config = dict(
    norm='layernorm',
    init_std_o=0.00638,
    lr=0.00814,
    beta1=0.95,
    decay_fraction=0.79,
    seq_len=512,
)
Each number is 50 + 12 x the weight over its row's rms, rounded and kept within 0 to 99. Layers, rows and columns count from 0. The size before them is the row's rms in percent of the matrix's.

# layer 2 MLP down (transposed), 512x128, rms 0.124, rows 189-214, columns 0-63
101:52 55 59 49 34 70 57 50 48 63 58 36 51 60 51 54 24 58 57 39 27 43 37 53 47 43 51 43 40 18 46 53 46 41 30 52 45 44 46 72 49 55 41 72 51 20 69 52 52 45 48 33 28 49 55 50 63 75 61 32 64 38 59 46
115:63 43 44 42 57 39 48 52 39 26 44 54 45 33 44 66 36 57 60 69 33 60 41 43 51 54 24 42 57 54 55 46 34 43 54 38 75 29 39 37 58 37 53 54 53 41 39 68 26 45 53 35 64 42 56 42 34 61 66 32 60 45 51 26
112:76 51 63 40 66 48 46 39 36 49 42 38 52 32 59 45 21 56 32 48 68 49 38 30 55 51 47 31 59 37 28 24 62 43 65 51 36 45 52 73 51 52 53 57 50 28 62 40 51 46 33 45 42 35 50 32 30 55 49 64 46 40 48 48
085:57 53 49 43 50 50 57 29 68 52 39 40 41 46 53 61 39 40 74 47 42 30 31 53 45 41 52 40 49 52 43 27 39 63 46 47 52 41 66 14 48 46 59 44 48 24 66 62 46 53 63 34 48 44 56 39 49 47 35 36 30 52 56 67
104:57 55 46 52 33 69 38 25 52 45 42 30 53 42 63 66 68 39 47 62 53 71 23 41 45 48 66 56 62 47 58 54 48 42 49 51 69 36 65 42 47 40 52 29 46 58 48 57 33 44 42 34 37 55 58 58 23 43 53 44 52 52 61 54
093:35 64 68 58 53 49 52 37 41 58 28 50 42 53 48 63 49 56 40 54 55 62 40 64 68 52 68 52 22 84 44 65 22 38 51 60 42 50 72 60 62 49 49 46 45 55 40 77 40 54 68 43 52 57 57 69 61 63 39 38 38 68 44 47
100:67 43 51 50 40 52 42 39 42 44 53 48 53 54 68 64 64 35 34 52 45 39 41 52 51 66 42 41 35 39 44 76 32 61 46 43 46 47 53 83 53 30 61 43 75 60 44 42 34 50 53 49 64 26 47 45 49 46 45 24 55 55 28 59
072:47 55 78 61 49 64 40 74 61 81 53 56 44 51 57 48 49 47 65 48 41 38 66 54 69 59 52 39 58 40 39 35 56 47 55 45 51 29 35 45 49 57 40 61 57 39 59 89 49 55 58 65 35 29 35 72 40 37 50 48 38 46 42 49
095:25 52 59 43 51 54 42 62 74 69 63 40 58 27 54 81 41 67 44 60 48 60 56 51 39 44 49 73 42 56 58 41 35 49 49 38 71 49 49 42 40 53 65 54 36 65 47 51 53 27 58 61 53 44 54 72 49 52 40 39 44 45 54 70
088:53 30 60 46 30 44 40 29 44 47 57 35 45 34 57 31 71 47 40 71 57 40 42 45 65 33 14 52 60 49 69 49 32 59 55 47 23 56 42 61 49 31 70 27 63 54 69 72 40 59 36 42 46 45 56 48 55 67 48 51 39 36 45 47
086:49 56 39 63 50 40 44 58 38 47 36 60 49 33 53 53 43 46 33 40 45 67 55 45 39 66 38 42 42 55 54 51 47 44 47 60 51 40 31 51 52 64 47 63 58 52 47 77 56 55 35 34 59 31 40 64 65 42 70 54 51 54 51 35
100:76 60 58 48 44 55 41 87 68 65 34 59 46 55 47 59 66 65 50 41 59 44 71 43 52 60 31 40 71 38 48 59 39 19 60 49 66 49 33 34 48 30 38 33 56 53 62 34 31 48 50 63 53 36 45 54 56 59 52 52 37 45 31 57
095:46 58 53 62 47 32 54 63 37 31 28 52 77 50 56 46 38 60 50 53 48 32 38 44 50 43 59 51 52 58 39 50 49 51 25 67 54 42 41 50 58 25 34 51 46 53 44 70 64 60 54 42 41 37 57 43 58 57 45 72 28 48 50 58
102:66 44 68 59 32 70 66 31 61 43 49 61 29 51 45 61 44 51 57 47 65 46 67 52 59 50 55 26 55 35 58 48 11 72 56 42 38 41 48 57 65 43 70 55 61 51 66 36 51 47 42 55 48 43 42 64 42 48 64 53 59 35 72 67
105:68 41 70 47 59 52 33 51 41 49 40 24 51 42 42 74 65 48 52 45 29 64 71 52 46 70 39 51 22 39 51 42 57 58 45 55 57 44 51 64 38 60 32 42 77 67 38 55 30 32 57 50 67 50 63 71 57 41 46 29 58 63 48 44
119:60 51 37 22 44 34 43 54 51 71 41 52 45 49 41 41 35 39 42 39 55 51 33 67 44 71 55 70 46 56 56 48 58 40 64 66 59 39 51 62 48 45 46 33 51 47 56 39 39 28 44 57 38 36 53 55 59 36 45 29 63 74 34 57
111:66 70 36 64 54 65 44 47 65 59 46 55 46 62 49 70 71 55 58 39 48 77 69 54 52 32 36 52 61 49 55 70 51 36 63 55 56 47 41 47 50 59 49 43 41 58 40 51 49 49 50 52 46 38 60 40 43 43 61 48 46 74 52 41
102:44 61 41 56 56 34 57 43 35 46 34 38 81 61 56 43 61 85 57 55 32 61 45 47 60 58 23 56 57 37 52 62 55 63 50 49 45 35 44 40 75 59 41 40 62 58 43 60 17 79 52 54 41 67 45 54 36 44 52 46 57 43 22 54
118:52 40 62 46 41 40 35 68 39 60 55 22 49 60 53 66 66 46 57 82 42 42 50 38 46 55 38 49 51 47 48 62 42 38 57 43 65 32 53 31 60 40 46 43 47 27 58 14 53 45 29 63 42 39 55 38 45 66 44 39 59 47 40 40
097:42 63 50 51 51 42 62 54 38 28 38 44 70 47 54 76 60 46 37 49 38 27 38 49 29 58 51 43 54 33 69 49 24 46 42 24 64 51 48 39 40 24 50 50 47 27 40 32 26 60 65 33 32 48 46 65 42 63 59 51 59 50 45 62
119:58 40 56 54 49 66 56 44 49 42 45 29 65 62 40 34 16 45 55 55 43 31 51 58 60 45 72 55 41 62 51 65 50 48 43 30 44 36 70 52 49 41 52 51 44 48 63 52 49 57 53 48 65 45 69 47 50 56 73 75 30 52 75 52
108:44 43 64 33 62 53 49 64 59 37 54 59 47 55 51 57 55 56 47 26 40 58 45 58 31 37 42 57 56 48 58 43 55 53 57 68 53 31 44 59 64 42 73 35 55 58 55 53 42 42 47 53 48 21 48 47 43 29 57 62 57 35 44 55
102:44 53 58 50 67 32 39 69 26 32 50 32 50 41 52 43 46 48 53 53 53 53 70 38 60 72 40 43 59 60 55 33 64 32 47 38 49 56 43 36 40 37 65 28 45 52 47 54 53 46 41 56 49 44 34 64 49 37 70 53 68 65 45 30
094:54 45 46 45 49 60 63 57 71 35 60 34 51 51 49 20 58 56 58 54 57 49 59 47 68 38 56 32 56 59 42 31 53 60 49 51 52 61 58 50 78 59 46 45 69 56 53 53 63 43 61 57 34 50 34 42 75 54 27 75 51 54 45 63
096:56 49 47 64 60 44 54 62 27 50 53 42 39 73 63 45 50 55 59 38 54 42 42 40 35 59 23 48 60 57 41 39 48 43 45 37 51 66 59 54 57 57 60 47 49 37 53 35 14 47 50 42 43 40 54 70 51 71 51 49 57 53 49 44
086:40 14 43 62 50 57 54 55 40 68 54 52 64 45 59 54 52 23 46 69 45 48 24 47 70 38 46 32 41 51 48 56 43 60 42 30 46 63 33 34 55 47 25 48 44 60 46 61 56 50 60 46 48 54 48 47 47 68 56 44 33 65 31 41
# layer 2 MLP up, 512x128, rms 0.148, rows 190-214, columns 0-63
133:53 59 47 47 54 41 42 55 60 19 72 61 56 45 33 37 53 44 53 41 53 23 60 53 36 57 75 71 43 52 53 62 59 50 51 46 53 51 45 59 50 61 65 73 50 54 55 52 40 25 57 79 48 69 57 29 44 43 63 60 39 62 33 48
107:65 62 68 52 56 35 46 51 37 54 39 63 40 57 30 65 53 52 33 56 37 50 63 59 47 40 57 36 33 34 40 54 61 31 88 50 34 46 57 60 25 67 52 56 36 41 45 65 46 63 26 59 30 35 52 39 57 42 36 60 45 26 58 53
089:49 38 44 58 52 54 41 59 62 58 37 60 69 41 45 33 77 56 30 47 51 59 60 51 46 55 54 55 49 55 39 52 77 42 71 28 35 50 45 72 60 55 47 56 67 52 38 26 69 57 42 40 54 59 46 34 36 48 48 63 34 28 39 44
092:58 69 58 53 44 44 46 44 57 61 69 54 80 37 30 36 50 29 50 47 63 54 16 67 31 48 56 50 52 39 48 43 56 36 30 44 55 77 62 47 42 28 56 47 32 54 44 68 53 36 36 54 46 26 63 44 43 47 41 64 59 69 42 56
111:31 49 40 53 38 47 12 40 59 41 30 56 41 51 60 48 39 44 39 45 68 50 55 51 77 54 48 34 41 72 44 40 69 39 43 76 33 53 44 41 35 33 31 57 63 52 64 56 56 63 59 49 74 40 45 29 58 49 43 43 45 45 67 33
111:42 58 42 60 51 42 50 49 46 51 46 67 69 59 63 28 37 25 42 29 50 57 54 47 50 35 45 76 60 48 52 33 33 44 37 22 44 32 37 51 44 53 69 52 61 62 32 46 55 49 62 60 40 59 46 70 39 75 74 55 62 64 46 49
068:39 49 43 43 49 43 52 47 36 64 60 61 23 54 51 54 58 58 54 52 48 57 66 74 62 30 67 50 47 50 31 59 40 43 64 55 66 44 73 53 46 60 39 24 43 41 37 39 62 53 40 49 36 44 64 46 32 70 50 40 38 66 50 66
092:43 35 59 56 36 49 58 39 50 59 59 67 60 37 40 53 60 59 45 42 42 36 53 43 67 45 44 88 59 45 59 38 65 37 55 41 42 75 57 78 36 57 45 44 52 38 52 48 61 70 52 50 57 50 49 37 49 45 42 58 46 24 36 56
085:40 47 30 56 41 58 64 53 49 81 64 66 48 30 46 63 58 44 60 68 42 50 61 60 59 64 73 44 66 40 55 52 49 51 25 35 34 55 42 50 65 65 44 46 57 59 40 74 26 38 43 45 45 61 42 54 51 52 64 61 14 40 50 47
094:52 43 85 49 42 56 53 54 51 40 49 37 54 55 49 23 33 39 47 51 40 68 49 36 66 43 60 63 51 26 50 51 48 53 58 60 34 60 49 50 30 41 52 25 61 37 56 39 27 54 57 55 62 63 70 42 49 47 50 54 50 36 51 52
094:55 51 43 40 30 20 45 51 41 61 47 34 46 39 61 23 37 57 61 53 33 58 60 46 58 33 52 60 57 55 51 59 45 46 51 53 48 76 44 31 38 37 49 51 46 22 65 57 69 42 40 53 51 58 54 52 37 31 49 39 50 43 72 47
094:49 50 60 55 56 50 54 45 68 47 38 28 50 62 45 24 74 32 61 37 51 51 52 36 61 38 52 38 64 27 48 62 57 44 69 40 41 62 37 48 15 52 65 56 39 39 35 51 78 53 47 56 62 78 67 31 46 54 59 48 37 58 58 61
098:45 53 71 54 44 42 49 35 69 46 48 45 35 48 33 48 33 65 37 54 64 28 58 52 50 47 68 40 74 49 53 44 48 30 63 15 36 52 74 92 27 42 45 49 58 58 31 61 48 43 63 66 49 65 39 50 37 51 47 64 58 38 49 45
114:46 59 59 47 21 60 52 36 49 30 54 37 29 55 45 42 69 46 61 55 57 54 46 65 43 48 65 46 62 51 56 32 57 32 61 60 38 51 51 45 37 70 36 47 51 29 50 32 45 37 84 67 74 63 59 37 40 43 25 52 67 62 50 40
127:53 38 25 32 23 50 51 65 56 70 39 71 48 50 37 44 37 38 56 50 73 45 57 26 51 60 46 33 61 42 50 41 49 54 63 32 52 45 58 57 26 46 46 53 57 47 40 28 40 38 63 28 41 48 37 31 55 53 44 36 43 53 45 45
104:38 39 48 69 41 47 44 48 51 53 45 59 40 59 46 50 70 38 51 54 52 53 54 28 55 55 55 65 44 58 50 65 50 27 38 63 31 60 41 60 44 58 49 35 43 58 34 52 43 46 64 62 36 64 57 37 63 48 58 46 45 47 66 58
108:45 35 42 51 62 65 67 34 37 43 45 63 56 30 42 25 67 45 67 54 60 55 64 38 50 52 59 62 58 57 27 58 61 49 46 52 69 67 50 36 46 55 42 47 65 40 52 30 52 52 43 69 31 71 65 50 60 59 42 61 45 55 63 74
115:38 45 53 58 44 44 62 57 48 40 46 27 50 33 51 33 56 38 44 66 50 32 61 43 62 43 56 70 46 64 30 35 41 44 36 54 63 45 75 67 61 51 48 57 64 40 47 69 50 53 59 54 26 59 52 36 49 73 53 39 63 27 42 22
126:62 47 45 47 42 45 58 51 65 43 58 62 41 46 34 19 63 44 55 41 69 82 51 50 51 32 64 44 59 65 46 56 56 52 60 80 56 44 53 51 49 69 54 53 39 65 57 57 74 32 62 38 52 52 51 52 43 43 38 41 42 53 49 47
105:64 34 53 54 50 61 48 68 56 44 30 52 56 44 35 26 32 30 66 49 67 25 46 57 76 46 56 45 52 56 67 44 50 47 56 52 61 49 73 58 43 60 38 50 51 50 35 45 57 46 70 47 38 62 53 52 55 46 74 59 58 52 72 45
111:19 70 65 25 54 54 64 46 58 57 44 73 46 41 50 51 44 53 43 60 45 57 58 46 48 55 54 67 34 58 36 26 65 45 44 42 51 69 41 59 48 63 49 38 57 26 35 54 49 46 48 47 57 82 29 31 32 44 42 50 36 57 36 35
102:42 51 27 64 45 68 70 56 51 54 40 61 71 46 73 37 63 62 33 91 33 62 46 40 51 53 48 61 32 51 58 42 40 51 40 70 45 47 52 61 31 43 31 68 43 66 47 56 46 51 46 51 25 42 54 52 61 44 50 35 25 53 73 45
059:52 45 48 49 36 57 60 44 41 47 55 71 40 47 59 45 58 61 53 57 46 34 44 61 52 43 44 63 23 57 50 66 59 65 64 48 63 19 55 66 42 51 35 43 70 53 50 38 44 51 46 50 48 60 50 58 82 60 48 42 47 59 42 64
084:74 49 49 56 41 32 32 40 54 52 60 35 44 56 34 48 47 33 48 61 56 46 45 56 51 27 52 82 62 64 31 58 50 59 56 60 68 59 58 43 59 48 45 28 41 55 50 67 60 47 43 66 62 50 55 29 25 58 74 69 63 60 39 52
103:46 77 67 31 41 40 50 40 51 38 54 61 51 47 57 42 54 65 59 36 46 52 74 46 52 20 46 80 40 57 58 55 57 49 32 39 53 48 63 49 29 31 81 41 57 42 46 24 65 47 46 46 56 38 25 64 48 47 67 51 61 30 51 57